From a checkpoint of a small transformer trained on Wikipedia.
Size: width 128, MLP 320 SwiGLU, vocabulary 4096.
Architecture: RMSNorm before each block, rotary positions, no biases in attention or MLP.
Training: a variant of Adam for these matrices, 139M tokens.
Each number is 128 + 24 x the weight over its row's rms, rounded and kept within 0 to 255. Layers, rows and columns count from 0. Numbers have three digits each. The size before them is the row's rms in percent of the matrix's.

# layer 2 attention output (transposed), 128x128, rms 0.0352, rows 80-127, columns 0-63
108:148162133109120108093127146150148107168149156083086172122092144091092152104150107152088129109158109136118108132123122116129054140130127100140133113141101118097164149174132113119099108174103133
096:149104152126145073122119116085131106157135129173115108118128173130134128111125111123083156117140112110108101102112125116108134110128150102143133159146110086127165129136143109143114168109137138
079:096090088092140158135158147199141113118130098118135124116193100121096112151111116125122094114129135165124182119169126118134115115135128157137151129092110147087129139148095156133116114106118148
087:115088144095114135143135132144156158127108183155090128143130096140128119097120156106124107163113119131151164171139141119129121091129121104125153134121112143151159114107168106138123092167133167
100:170137111120122108098134115132087108134171132168121126097113139108113117136110138147127139162100124131089110145086146117090131176129157143147157131124080160078114169107101124142128151126091154
096:135141111114112112148148133102116138104159129140113139086095108139119127157119121171110106102138098113150078097141149125083155160101136111123136125142128089108112121154123143104129100142203142
092:145111109128174114110091108128129120128123092141165081131177094131127076110091157163123077136116120163135151128087133143112101114143141147122126128074197112118083068128090117132127140142150131
098:110168095127148147174117150144093133139108054167132076123146109133113148161139089076177164105112131140142104131104136132121175126102134103124124121149140149137128162145130113110129129121137102
084:065094102119121133130110120128108142128128140108118091100117114137142128154118123148142132133141140115103120178105141115143170163131110120176132084120099114190102145121136132150153132157181185
101:103132121129127099097142112073124150131179107139128189103079111127101127145102098147154130129111117126149099137113151117088140149119171105134147115144130128110136148148128136108130126115153116
095:115084151109124110136119176148161147185079144122144080124135143114114117119148153124105124125153157116106156148109134169140134091144136119100077182129137099132153113138154117150124110129145165
090:116138142163116157096129132184127113155138139105158093135162111138166112128123093067162182111173104132123166136150126142131127150148101158114066111088113132154175157124155144152127114089145138
097:146107112144159128191126154104111137091086138188148161131130121107090119150118142093135141135116135100091141127101142170128142150126126095143129151140141122122108108111124148141155137145103125
104:116157087144141164111093111127170093121112160150121115122139140144144139089170131088101161125180148094120135100134140101116143169099149121138101124103130127170115111123168149131090119137123096
095:120147119150134068101119134102133084163165093146108167146063128141091145082139122188125168119087104132129114109107122121103100142142155120155154134123139137078083149101118128114086149155085161
116:147148108135108107165113126093115156121113131179107107103109113117138118103151137119120162071156121128067107136094124125120122132100140116135117110099156082132118119148137129113141094158156159
079:148172141120129154114107146105095126115067133132143109109087112149153134136125140165152167133116117141123121164095172099091164129100143087103111124147128145127155133171192148106152137126135143
099:127149123152152107116121095173143091115186123063156114128143114134125132127131097127166154115140118122129118114171116120183113146168111138086111135103142155130103138128118172162097142121166131
082:154095167104172114139133130150159126143140125102161142124107141134082088115125150158127150157110134105091171135146161152121115115163115107074065140126139146124114094086151098142133154113134151
098:136151126087158092136149121127128110106135110149167136162113164160132137154136120150141141168087111129176135116160124134130187107151136101056096106156167151106124075103143154109139164104152142
096:123135114126163139113157128124129144125115145123122153102192124092142103043120164138098119167140163139106141134147136155141091131117123150110110122155076129126091139084106113191111117137145119
121:144118113115150136167120137083135130153119135090129148154100144096126105134122112081088133124143093171083121142125146130136101151137113096114128123085120117115141136176111122164146138155177110
097:161153115084117103145120162129081117135127103188103136105150103129126127136100142088164161136116137105111108100131145131114137122109136111143150130145108113067122167121087128153090102153109132
111:122137141121115124125134164107136143144165151115089143119085094123105110138143114143098122106149059150125089079153159121090115145108115126116133106118114123115167124150132161092135116174151141
102:134101121137097114163069101103083110139110130082115135137080114137127147161086152146156123108169140126147097137092127139148143136121135102116133120159165137159123134105132090095146132163119135
095:137140123150125110147105116121110101124109151113119115137132121098139123146110145092125118111164150100093106113088116109172131158139079085156111138156179093156133147164142099138146131130093131
082:134136147173125166182172146148114111129168119119115134132110141155151130131146154139116071111119127153149103101125085090134108120078116131088149129104149114154141159098148142115113159128063132
125:104133129135128094128138137112086139126148100197144105115128105168117111113112105126152113153098139119130127128124122101083202137119152165151136129130119129140129115090133115098121119104101118
092:131100149113121140124144131143115135132102070119129077138136155121158092139134114168136067122129132163134140125102141094125131123127117121105142069148108132145135140134171108112135155169080144
102:076119094115133159131104111185152177140141123079165111158169149159163107143138101141118126122132130127130123116138135126199122099121094115140114122089137135207139121144166141150160121138124122
097:154120089122153162095151106105106124122119146138113128093164108147130103141128155197113087164112126118147153114129112109073121138131132134155140119128118124103087066092113112146134174091154163
084:105097111120139152102095161109152148102096136147127159169106180155143163111115158131163130159145122151104157132133152154093077098123173081123153136119133157114112130127126113131107124120143118
093:181167115126114144131134104141123119108168105163150133135128087128137133128088140150117145114149142097112110094114133150114143120119125098066105122167143139131136149099154129113141132117110146
101:122136118116138144123130141176146152117142098175132134143142118110156113123127130070196209096082155144132158136109105142147148091116124151136122132143147090131136160077129107128101116150094112
082:113166127121147111164127130148132146122105160099118142124125119084144153068149133085139203119113151155128120129170151121152085110113109139128099113157118163111143162123113155161116127151106158
082:168149138148094135148150152140124093126136098115073144187154118130124127126102112120123089099173134155138138120139140122126121133144132140109132138141167122151120123159134171131111117158136129
100:157161111117146111119115137130108103104132129104101119111114110119108151131091158147115117112126150134095124163134135113098108130132164132119122160158140122096091155131140091133108108092128123
106:141151091146124198112150124133155180092154114126153113121144105137134100098179111118107144099139091149146143121142133114082142135100118122137097098089082077146159116129162110143163113138115124
085:114113106109107158091132103133158123153124099081094144141165110136123096193144118182107151124122105134144113126140096134119085108131116141162138128139078146134128167121139093139122159158110090
102:127124104121136161081146165151150137139138147099135150146124099129140144085144134176131113135131092174156162136139111164140069147141103139086122106113101128134106131080145116133121133144145112
086:117131073122142162115119136103175132130160107133142108132116130149125174111124141205099098142162112149133156129103151154085079136127170140133101170105104135150085060123158106089144127143095105
107:122130131105151140213103164104157127129108141186122139117118146123126119112116108048147204088126135157087107174128135135119146130127149126114109136098134108138115172126136153126094110155147143
102:114109150129131115131102110130132109136109117128138101128147149112156156117066153109138130138123191129097167157106134137176142117162146152094125150105153184148109149125125134142109133088117112
091:132139145137138110128098127127105149143097110183154110140146153119145136142138152107171162121150107129109153126088088172167168126126131131126114167127142137119110148102156105155167139080099156
086:128137120141127129124119150125137128151144123085152137132156144077107137204138138142114130113169089133140140075165158151147117176152147099087117163099116110100160108161108123149112136143182129
095:141106099129132160074149107087126145147125106151098109142123104134119106120125159194111090149116128139158118116089109123075135129102122104142087127155081154115144096107127104142153157115098153
093:128145158143142064162110138142120113143145119119125101146106151101116129145079156138136113133126135126123139171140152111143153115152140141114121173157205122108096181165136116129110139145096126
096:102130114157131116130158133129117127094119096156121134077155132138139152202114124156145134164165122137151114116147140154134137143144115127154154135182116122138145139158155181081131100090105104
# layer 2 attention value, 128x128, rms 0.0399, rows 81-127, columns 0-63
097:144119171135146144166122182129110147128165097130163188172098127124105172179140151111132132114137102103102168129097121105196126149159169142126116108113139136137116143129153170108166125154104141
083:121114148156139102119076116125136105109103129110150119135138143127182130072136098150126117178137109120097153124096097111130114104109103167110128149156167124137137088128139175140161076107126110
093:114131135131143075123146114114146139152103132096145147112090105120112109152120129136110112164150128133117125099139138169075117132141123153093128148146115144145136139164128116121167148086097123
104:128137153146156130112102145150158095112150164162145129154106137130103110138129091147127137094134123153115100115098121139151117098135136110149138142127111111118150117154139105133091109144161154
085:171148116119103092199104149156121111104120141149132136043114139131118143127118124106113132086168118152157111145116150153170109139124144149084150095157155117142104099108121119150097166174138157
095:131123142164091134083135156095110117133133104134125145115129129127155148113129138098102139121143106097109103133113090077155147102121157103157102130127099103141133127113130071156111135099138114
101:100132143145142132112142153083129130130106203099117122103158128128135155118119106148155148091157131136158147149116094136158155125111168132153127110118121127166094123126148202127137090128138106
089:169156134126123139186124167105144140106124166125115122102136173119138191094169095158141120113137133162133108141131126153127111117136106138118126112148170111156172098104144128099143127124141135
107:161140094091107089138099128156140114182138135153154145113126144182128108148153126124101138148150122093119115190147146166086121130133129140079141118139106123125125132141148120114133134183141158
093:091160112122127132112123137110107136074123152151116124129116100127092159155141143123124137190100150115095159101092144131123128098147100134153163099104146128130149107103096148089118121075086101
090:114101117082123143116107107125152127088149131110154120107159180145156146089137112125129138116102170128125071139081122144101140107093100109138120120124154140127177111149136131113140072123148111
094:153149122161148103142104148147134100117103174127110120162108088110108102065155136120107128140101126148120157075125156136136145181093147143098119123089134101113099115073113111145136163159100148
107:059084109079152157098130105135121126165115114124125111121160107125115158132125075123123147071137109156138125110136105138141116132129134141116122122121132100086152120141089177118120119102138163
100:106106112155152137127144169132085118164126115118138160107131136109114115153127145128136111114138122097117154152151102099153122124110127081109147114155098167090109146148127108109116125168158123
112:120130130121157158153131149105169133107120117144151160110127109114167124147123089123093125095136130166115165145171140169150132147120148049124090141121154134156119124116130074134107123129139099
077:133150105131149113149110129108112158121156137128150102145086157108164114164134092177127162100145177122147126104100150117118184124155101184150140078095109145138126156146122070146117129105144132
103:105104097126122151148122086151121107114117098122126105104172157102153166119128091131112139113155129100096109132104067091112128128183150101179083134143148145125143120131140127124127123176146180
089:134124130161140110181084151119052131112144167128133110185106093143138126147129126103109118131098135122099124150121116123091150131135132151176106134133135141134100156139126093103113108124110166
104:102103183161105113113114111159114093150154062130146145161120125138130129109110138141146127121145135133090149148098084138145105149135152130116120131120132078134096146127138100121114134140139201
098:146119149152148151124069105123138117134163134145117146166156116100135136134155132093134117158116122097101108146100149169127136096139167167126136082135140140093080133155068097131134150132104180
108:117161154116100153182108160117132134132143155126197156145172148067139110129152144155126130165111145150090098147120164128135160142114129109125115110167094115120128135138116117098160105118147183
089:121138114177160119142169120156154174163105171127130124119107055128114106154131103106108128096147119144135162132114146115137161115106147164126154111112141117115114112106097087152139133111114163
105:141149137122136142124111151109155152150151095149123122125152124112129147096119163148093118087149138081070095142112131136138137154108135142062123155180143126120135159167137124130103120124132173
101:126208061122126098134157157087134129119136137149129111120121115121118130154114135124119127096119151118141118134160155116122111135147122146149107134093161131132130140054129140159143154116097154
095:124131118174136151099149101114140195109082134112129137163125133152129138149120150140113142136130133176154146161151132113143123169119156160114126143099133128110132128067110120158156099122121094
089:133082112125159115091173145112123137093116127104081152120162128121144148157136133129156127101129095119162112090143151099143110170156122144134156109115147172121113119149172161163129122154105089
124:134083147135179124123164148110155156164162115110067127138117127143141161125145126114147156109112106131109103125112108141093097106088113120098159118094088172168110133156175124127121106145106089
099:105139135147105115118105165099158148137152077125112118162145150148126167092123117127143114128126139157154133123126159118136116061123128112146135143136158134116094170155114183112133104078096126
102:112077163117113138112154129055105127117133080117159107111149135110123160079143112156158139136153116131152129170122132158103139099132136156134118125149157117132162112126137193156164129113122093
095:094114123188125134108086122172135100115119131160155112174148134144134128165200110141101074158133134118142109124107115141150100093147134123099137128111118124149132125133109106142105106110105182
086:120118136118135124102130144097117116153126163116122148153091094109150064144135130116096137132104172134130105113100159132119131119172102142077108123135135106103151148155130084147117161158084118
093:119177137092167124106137088165127168137149143109125072096084130141162130143163121112156129134156134124129123147108098155160117153137141143114144151073156103129071134139115128191112118114096161
099:122148100114116134107114130067137126145127108104140096132153154122083177156133130123119133122142106095148168108140119124160141117105173127109158162094118186118146127150120132137108101158128141
081:141111058141139193151110107154095113154134095121126123162154118119143107148112154152144126117144131109130192141093154124136166145144144122153141116107133123152108141143096146109116128088131165
083:127122130106131181122125129160155150112173158132067128096091110134154123094134124102095117147115120152111070115108075113131131128085128135130136139117136128079126155122076140093103128143126126
098:131107079198109141125130161178180093150124152144172135098125110122160133179127141107123122137134133141131145124118134129123118124134089117171140101093146140114092121132130105145139118075161141
100:101104145113159114118095128121142119131143136130155116104206105160168169094139117133125144103157116109152149163128109131136112094136102173108127136112116132124123136146123155107114102084154132
090:130112140142177127100108142116131119163163139124152130075130110104110129104135149142140120145118125078108122147131175085123133092136135193146105121135149142098153146136118213124138101141137166
103:158127162129112136134093119083115126168137164110127060120159121106135148092103131115129116109119128130101080066107150137124124108112123134125139104163134148127110154169091070180105150091151167
085:119104095115142131093127121101105122157086142142145130119095106124130108135133122130119141131111111112110121133107101142166099114099112101129096127142132122116090133122160127120096114067110175
110:155155126137140160167113144123069111096123192148141123110165153098136145162138163091126118139097097150109134105130109167118180140092135141116123110124135143130135111152129104097098129172164152
095:145158149118118135131117112134126104117136168100116135149123152095121137157131112088150132136058145142113088140108106129130151101139105071156110118129126166140172109096138095147164105095121116
086:117135106133114163107161099086132172111128159132141135129136127140118173126127128110116146142108113162143132114063124144144105099154119098134097134077165123122079137133118148157132109162103121
088:087136118102106122138142121110124105119116147122098155149104127116163165123100155139101134148143144073125085125057129112117141170156143152139134112166170127141127135141111142109113140129149102
104:116087145160151099091177147134114150099133197145126140164120112124088098128158125115138123132139120135152128137111162124116092103155139218154139120107103112104142137165135159106117124083115169
098:117088109166102103133154144143121167095139097113107181101113110113130172171113148143101142126150077150126108112140109106139124100129112122188150109117129171105123114152148111134142106111110127
102:154168135123120133112077071114151182111116133113105104112063130129127130121122156151150122095130159111140158116102161106142132135114125143131145138121129173130131129092121158150130128155136162
# layer 2 MLP gate, 320x128, rms 0.0611, rows 0-39, columns 0-63
095:088138118117138104104135143096151163115125108117126113189094118112165092113114163143111156134118146134150109146083143089069152106117150117161126156138147128114111141087140142094106127133121135
086:111160120151102165127144164126118128115141142106124125145107153157078105148109094153145121140115140150111133176150122103120137130154105148155114121110110157101130154140149123143118166140190160
104:138154121115140081088143143102127139119155135112154157131168137114144145081136149159071118112084117149152143116107137140182127090106131131086109115137130122158142153116096115095126129129150101
109:117158118144142127168125133115138130128087138115112123094108135200136145153163121171151093104145108102093159141125123114078091089176130106157106136121118128123143138142122156145146109133173114
091:199120121139121175087081113082139198117135127144131114107108140157162142127117111107154098139145136134141170139103137134139120124176123128114128164118147148109112112148110122140094111120149128
103:096124068129162162105107126127129152121161142130097133109130154124103137121122094158087130166151159103147117080101125137152158123100178122133108111189156117082105096089095136134139117129134146
106:105094092174170076119121124130145118140135097147142109129129124160142101166155139145133102159133131095137132151091137147113135132098146170073141111162137179135143128143086126103141143130144107
092:149139095111090128127116155112113082100112083111119167161141155129119118153167133100133181122111104127162132120139144112139121098122092126161129095163104159173115099144158162153150143140115109
092:142178146133105166141117111116153124158135125171099101094132139135149105164112129110148145100144101116119101104145170119154144162116127078137131124100129146126127072104108143145132095149108136
093:159149159135117167109146124152159170129142169104142147139127154089134145140150091125089159105148091134118150144169153147137159171110107104139135108074128159134099156161100180122125118127170119
095:110116075177183179138108131171111175159149082135168168113126142097116137144142151170112130116136134159148119115145090139116117146111140127124145063131147160141142118126100162104149146101134126
098:130123150145129142143137112112149111102115145107080130145150107133101141117119092131114153163133134105093174115141110125163085115127092083112112156135134186121135104114118153124138110112118152
103:102126131140134142133070101078135122097161122114126114148116122111130123143142123141086091119123133091121121085105123128153135176113102154085154108113141141123109146157157114139161123088137093
101:154132162144117142100121131143146152086103143149116116168151118123104126096067072116097145115116112170121171166138172153103114150127121130103137167095143138133136131152150156141109151132103132
108:153075131144162123135129150136146155140158090163136115098099128127125118089161135128118107140109100106162108118115103195088132129129133124117159125159121150124139145128136137124130193139153111
098:131129100164139126101147125093170113168120149151101107119098118116081120123071135115133087128123101126123104128095157119088085119111120144166143107104095167146114118139092102146147121143127131
087:085107143090107120090084081088107114106099127170110148137096205173144116119133116129103081114098120148116122137106122108127114121149106150151170137130138131119144147140097100083119149178144093
098:145089071075163136149114137103165147125090158160157136157081160160116083149149139134163114138125130115162142139121143119125077122121138144142124133146152141092107091115155119095125145121107145
106:120150074140139143137101112094125098141114120136155059127089131131161151148140149105152122168155112137110151138091110155114129132129107146156139112121099109142122062123146070111128099139105088
108:197116129088103108132166152153137159148126131093115107118089110125096139105096145154103136113140077157147129137101097094117106118162149098131102151159105125101129127150114148076179105148125122
099:114108179144125141145106125142136138121144128092113104154093137130133137132152130099126117113097130076116147148168101094175132106114154091057140156104104182120104121154105132147144152117145127
100:146083138131127097122138108157130119100145107147142092185103147123135151110131167108145146140105074165192130144111102128111112129142140089130134092128112155103153095133175122101134141111140122
110:102104146128133126112151154113125176141135191116140096120118109141111122136106083127158071140098125116160156149116140163095118154194153158118073100136136136107144106138127136119121097158116129
102:129129108121154134123122116113099141099115095119141094109099129138139121104128131172105127156144074129169157116117131087117124153132151114138116155143128132147127118106149093109136148115102132
085:093106120155161174155089137118128146150145147149118142134111117136106145141132162104147111126132131118138144136152081146128108114094124104149143115145095161126134117085131075085140124120154072
108:133169141109088154137171139098114120182119150141127131119165130149142115159139164110135124099081145108102120087100130123143128121175089110087118140158163174168119121127157122131149103159118157
103:166149111152103085138128135127119151123147155105143110105148134123121124122103121149123111092110106160138062108099118137112142114107138118160127170103126155131122134109121106127098116136098138
101:134113126115171170127134114110106112181139110121152129121125126122141111093152123138117139090149118111153097129146164104094124163155162117108126144102111109150138145144079161118100172123117165
094:106132124124095146165118139161075096145140150140179116197126121108132137102120162132152136131131114104151157140106095136174177144145160146113108117173147123109155094144116097128122146083102155
098:110100157122153135127106124101162104192128168097132114123107127118125168101153106141137042141159109139134131156134146120121169121144132091104123135113116142175136101122103114102107134102157105
097:118110130179165137153157127154112120112126170090137112126146136071116130124171147155135126143152106127154132108109107090091141133150135119143148118114109145109171126116087106158160080103101148
096:132134136133150133149133135098132129124126133127130126101157108147128109167143088116101120095131149090076122152087132157088170119141108119128119123129146109073127071127141118126106134123102152
099:140142138124131116157174154097123126153111150082146189141107097126127150114142164116122080112129132124144100143074102161123144105103153110117112125162113113109131144153126133111101093124116122
106:147146126111171123144095153105123120095118151135111098131087119148111153126119126144095156128126117128176117116098132062109162163142169092093119119164118099109157141123100087136097142151142133
103:154069135100121137151101151169093099150138151123116134154103155119118143112078139147151118142119120109129121078168088168158101103105108122154174098130171129153122124104150116108101164146137155
093:118145160141123118107128080137110167098145095160120124096160116165114111149129126148106103152145191122107141104140149138147148129112116078149154152131150111162132139172124146137162138097117112
096:127192091153152112120140093115142147113129120113115146143131104117109149129113108152102113113122106093148112116089101139156089111133148135158125112152125122108125134099160150131155152109101089
096:109164143170102139110136113101102144145111100113125158151156179130146081159120133094133073096095114144117118117128093102109136140151125122150104114130109170080106135139105092140112138096130108
100:134155116104122108145133154136103126127088130127107078168157152144129150128125128145129094140124124127162173127141101123106121115122137115116115142153111149121141104123091154114143088108094072
110:167110073134132128134106119121102143152124139119135120115142136098160106158135149135104141127127129166103112136100149121138100115132138141096082153105097120127121107125101134090139127133075145
# layer 2 MLP up, 320x128, rms 0.0596, rows 0-39, columns 0-63
100:075108091151173144146130147153106094130152156148103106092135160102134160131120138128129086101126125115125166123159125154148121110151118084105159104100112137124100108176152115136148111107121111
085:126130100107158102200069099140128133136132123092112145103153129141156086159114119127134118139121157130117117103102094093115132094123100125099101179082124136169136117152107159169164117119171131
100:129131136072161137104107118135127143133152204129145137150108131093140103129108121135119144067169109116150112135092146124134147091083167114141154107119119158104137103130145108146082111117138148
104:139163074090113122108102158115095160116159132128124136155136110089094126094122140091113151147152126137181141152088139112135115146090098135114153131121120146141070099105140153132132153169102134
097:158062099133103127119118098130112093130110134130117144121123151114117177132098118141117120074126075100124117160114088153151124097134133072151176107156145118120114101116144073166127135153109095
104:075105169127098136139120161190141155122102072103142125140127121110153140164094110129154113130145139137104199179137145109118134089130118143109116098119152161112107134153126164116139135156137108
105:110128146108183133112126147103150140114123138117106099122123154107115158120131142130113107126130132115128131119145099117168145134187106135124118097088119120116149098179148121135119133139135170
095:135113092185167148089118116088131095114134136084139147085139103123128120148175112151099148114157141078155077088153130096111123149109139128123117156100121101113093153093139109117143120113136091
096:175163165141089131110134137172115130151122117150104090149119141070125126138156145134163153136119103159131108085140139118176134132086129112147170109130152138059125114129112151146125078156106157
102:135112128136121154153104110125129165121094093168193132138133104158140099149119153162143177130086127115109137101159131114097084120081098101128122100115127129129111171114157088092127103179131131
097:107107156174157156128149131156110118153122126123121127173098156145084099126196150157165122117121112104146133160136101130143138131131137106157152113118109131161158125114110123130171140114090133
098:158126141117127160143125133110149034152122111097103135113113151132119091128141141142127151126106150149118152111118138138128099161147115124136129134130166092096104127116133145142150143168150174
100:113111115088130135147126098152144129184088108145140180078112114149126153098099136105163134116138143097121110128119121135105100162144129151151145152126111128147139128082072152101093095147134129
103:148126192110161144134169094127115089118129138094116153128073136097147170129111135103140135083099136176171110120124148153152091109133131110084130139128111135175102130110087089113161111121084158
105:156116124129114150130108115105137179128159103139125115113104136156106174131123101133147150103145153144106104151146121163114126076095100118110184137107128109146072140089160099109159168153125111
100:132102143112116148132121173076124122157126156150103139139128190140151102101130121102119111119166130103131171158099148151131145137129124117122097160135148142095074112111142069117160153112123123
085:096095106119107152110082113132178138099118121163109103145132163161117116113140135133087126098109086146121122173124116116153139135144114131120128136071122144138140139097095123081082118122146156
099:132180151129106146122134121101111085138111115103114147105182075116096178115141113109120169118150137141153127117111083147124153112116113153125170130122083107126171147144117163155132140117149088
104:129144126135144157145125125107147149104115162102095126107157108160146152132159127152116116123107167147145154199098130113079098165154154091133118126124114134127156159153119137141141171114140104
105:179113107140158129079107156110059167110079137120119142120129113121119099114120110128120125158106141131112136103106173131155134122105136140123129155112127104109060141096072097077108093102135131
108:122130112134122134122117103094071100077138148146117146085151151124143155135145163125140124096180136118156116081102143154121126132142172115122116106098119119141123080160155119177099129128100156
100:165129123157123086109142104086120131118160145164151145127100141156138127108129117112131120099089093127136118136139146119138114143134132124105113074136121138143167145097080108139076137153113113
103:146168135134122130125142122102094124123164122112135154170138172106139107123118156147106150131152124131109164132123117110125129143122102142122122118138056138178123119125099125130166136171116118
102:165133149125091120127119120152150157125122136164132127159135141113098125096139211155111123096156101165097149124146136166154124120141165162118133126159153099145097180124135134096093116090136144
088:124109096118121156114125107158066106159132112140173111127136095162121116146191118128107137113141155122118127190162126150124146126135110125151119115106156103105122160137105100119132147124125050
104:099083080160157107106148097105128121153129125127092152103113176160141140119093107135116133189131062179136113178128135138106156126101143098112144128123108113160157133117137115110126146111116117
105:125146105144117120078100129134104152135168169116098115151129109145123124106129116125117126159101121084119136125099113128127124155116138150171103118141137141127143110144123172129160166135150153
102:145152165109139105156139115129164167133109113113174101111168152115093108076165145115138125126143146105133138144119128136114158140145106164117132130112144128148117149163131130137160109114155083
086:138128126157114102140100173157083131138129124127142110172094170126141101163137090131154131138075081109139136149109130120122095140087148129115127113112101159097108150146131114204140119146122158
098:135147157121098116121101113126120133132139135139173160095110096133103137109168101142118094120158142092113082105124179160101132199179117127150099116131115110094130113135163123167116148154119145
099:136111148134165114127148156096100126134150139131118132173071141169147125151130145102049128084136131127123129099143098096117105134128141105130130117141126141074152136132144119148127146136140206
097:122116110126131089087133110136125113178085185131106128148150133100131134094135145160152101147101072139150126108132147078153112129116163125096147077139153153156137133138139161138178079153087136
098:112169137161109095087073126126156132147100129106087134119134103185164092142149100159142144160136091142157144094144178090162139146114126121103124168147119120120161153124127138149139099132172095
102:147128140082150143113072147124144108116109098102109096117141153131123106126113178108149114132109075115102160170163100159111144120156127168145097165159144151113132142132134168101070113141156138
105:123156135139104137144147085124145132085090060110111084126162104137096057150090172122119141141129132136114117125110145110103145170127094124130148143104128063143101151105123120127179125064139151
102:113168145108124138130098096127140158120166103135121146135146122203139115137120098138123135181137125101094153124145149145139163177138118123153115149128149174122136129180113152098194138097120090
094:120165083157154122103165120139142104121109143119115135112122130136096133129119128159115121095120086121126097133136116141158099101102135110144143129130133142096145153100141172132159145141118120
098:117089153110162112121121082114125157186131133103122154146125154136129140125143140147118131109108134141107165153143111125157152127150161145105128095088124110085154135120126165096102103099132086
098:149179132132123099124137138111152121152134151133102125191127145146109109181076123109114139147139117105141153111140167109165126147129144130145132119181133127082136109129144153120070117115104157
108:164125121128113122139106125142064083103106099140185153129153155124147092147092139150133167170126119139127079133107116127130144127136166129116112152143132145136121114144131137121138101146114135
# layer 2 MLP down (transposed), 320x128, rms 0.0527, rows 0-38, columns 0-63
095:178102127167095150095140144126132172133107094140110125109128094107154143097096185169113108132127139100131156131150114106085102122099137156152179139157136148120131145100116135110109111128099136
091:105112150136118091120109116114116105131134104136123162177126072130152154141107153161084111136108124105147114156144147129171074158100154126104110144166120122129113112103088147167116102150059112
105:139154100117128129149085077129116136120162154158132145181153119127142081140119126135134143091171124119132136114095098143154151112122148155098112153144143144103150118166122111109101128115108118
100:167144095116124118089107129137099140150136100051152112116107093126106109128107150189085105114149152142147148122130127099082094108108116107136137132155118096145116049140108135120146131140101168
095:110116141164130149105114128126120135118118090118093149137093121131142103138148122103117138094145105094093157098136136127137140109136098108153120150149120118102113143137130158118121134133127140
107:098108158056141143169117121162133046144097115116128146140134121155144099134130152171111162150139116097133157170150137116135142096129127134133126133090083166158131100111095120162130119181159138
094:119135146159177089104147131140155153147104116102126127143124128172116109158140176200133078144148102135152094182120165138075129122128150120114104120128165117104169091145131131115119138123169135
096:104130124093131131137167167140136159100127150156153153156138131139100140114119136188095097112103111113092129140154159131108122135134114144117148117092084147124151145151130105141136176149162137
093:123119098127111100118141105102120078136132112189119151124109108130159141058153122085140126155130161109094102129120088117160182122124126104137104135112149110134117085140177137142120124135137110
098:114140108132143118169096129118088114151153095133134087142148166141129133122114114127113097158149160124124100094108107115140091090182143155109131186137128106099163083138138127155157133088105118
091:146111129143121134106121086129110136140150127151118132128101134172119117137118115087172219096135110086100123114114087140133133103132135139101086093094109139170102150106127139139161124150100114
102:117161135118132135135127128127092138112135136174102136160126095087131117130146118088131131108153121117153105154192089159181159136115128129093156124127160153156121155143109117140089169162127123
102:203158132184108110186154173113158124109094140101145124107121154156132112118136135203099173133136145138127142174149162124100139134117167155152121158128134150120117133109117094133158132123147116
104:161121120094132130150155138133121137099149152147084145128125143139115069118093077152101162131109099168108143160114103127078144139085128152131113159140152116083107158193135166119108167128077156
104:192131129161147158095123123137153112154176148156098134146099153122161135093145128157106109092128121126169115131133130125135163123134162156117182163141138146134122144135149123135120143138161121
100:166110116183146115134138111102137137105086135162106116122092161117132150136113167094106120134104124162099100128113166148093113147101152113123155141101129144165097128107083078116141139151131120
089:121115138119144107139142119114127134128102107190160083146125096131139127073159155125114213168129147143137108132177125080152130134127126100126133090125158090122124123101140134110112142124136175
095:068168129118152115136119130136135168106083147114114089076133159131099103094102118173093110112148185155141118127131100145147137116121126126156131151132103117105121106157115168125162139126141101
101:112099129148143147115132123071138152097160134112122120151153169133126106127109164188113116166118125134127099147116125150073096116148162145083134148167160109119121103153134103097151095101116156
105:176130113121129104095130125113067104131082129153099116099126091092146120116147129142100149113113106138115123156105110100085109135078120143097119150127137125092127118086125127085116119176147114
108:110176167096135176127101145122116129084133123132105100143113159156099123147145153121182129121128132122126170121128100140154145143159140080123144122127135080108082118135142136082113090112111070
103:084095088111096129142075101146067127137092119145139145134133109141144125153111116151157105119120101071110139131127136162113106128155096098154104080188119121119125093137115137158113127099105107
099:150111133143184161127133160102137156143153109073148135155116113149154103108143157184099135127131122122131091108126137135142159148050106123132137133140111113118149049140149099095115120109123105
100:105109102120110112149083139103122103119110138123142102168124132090109104196162109081161177135153136123102112136169151111161181122123141130106122146147131111167095111067126119148170194147118143
091:085171113116092073108150069117130109131087128121137152154122107070126119151151107128142131158169143136161141138086130142143137158126124125167128107110120146158087141189137141129118152132154128
107:123116107162144126152100152118126195135165144099161163117151153113118137186105154145089144085130107148129092067120125140133114139145154113149088122150137144157142099093159127132123120116103160
106:087133106148112146126179138141124167118103140175112126135113118123127112115148117125114116159132123127140135168116122158191103107118128156129101165157130156147175130139105149114127153101110157
104:149136127136132154148107129142110105146123081100153128145133177146113139168148102106125122077133150141095118135113163122144141129140151164091095166097099114120151151131152095152122132113138060
085:105101162129081107151126143123082095113089116148147108113119119106089124126106078068145136149124112119085168124090127121181086106146120117121172068115158130086130185143122132144123127118128112
100:114099119150081136083100145140120121162114147117086140117134128122109119081142083114164090101139112095131088182129157136112149123135155155100101079092134137161126107142136117146117114136145111
097:119096116120158128142080134154123133175159105127095180157102142141144157152156146171087085087064137115136132136141092149121136122132195164126138146165170118143144065136112134157109092145161148
095:135126119168178100155097115115160099160075115124120150098130128136166108128110141200133114134134113103158112117083137077077085117124158130122116122121118127142097099148126166102176122119145102
103:146133152149149106111109129206147130111146157171104089104147136140148105103127086137141105140127114139127145129138117113128149109146116119117145124115100140120115113091127119158126153123137093
108:136120169114154122162130155113105111097124134173121122124129095134112109155088087119147162158141151145128136114126166142148097102107114103112157078147085109199141145069116143129129123124056144
107:111187133126095088061155123067149136099116118128106129093183141126109153117139119110099143106163125114122158165107135117127100134132141137085095152144069103111140095101142084116126116120130142
089:135126084103116080143123132153141130158143115140110150113122116069125120123150116073161164092139140133155101151129130121091099099139167185137089123150119132140167177133141151191129117187129142
089:172109097113154123117147161131125162113131153165058177130093137115109163126143094106184184143142083114102114158112138133112130148117142139126114102119169141106142189142107137160151153124148132
100:133134114085159090145112121126123125135112110140122117109150156113104131155091119116146122111131140136155124153136108103154121121155170147078175118113106115133124165163168133130133150129112098
095:124108118131098068092101154151128130201119151123088105135134134106145118135120150073149133139101151124151158127134149113178091093144114146089130126194168128082134100144116139167089118122142117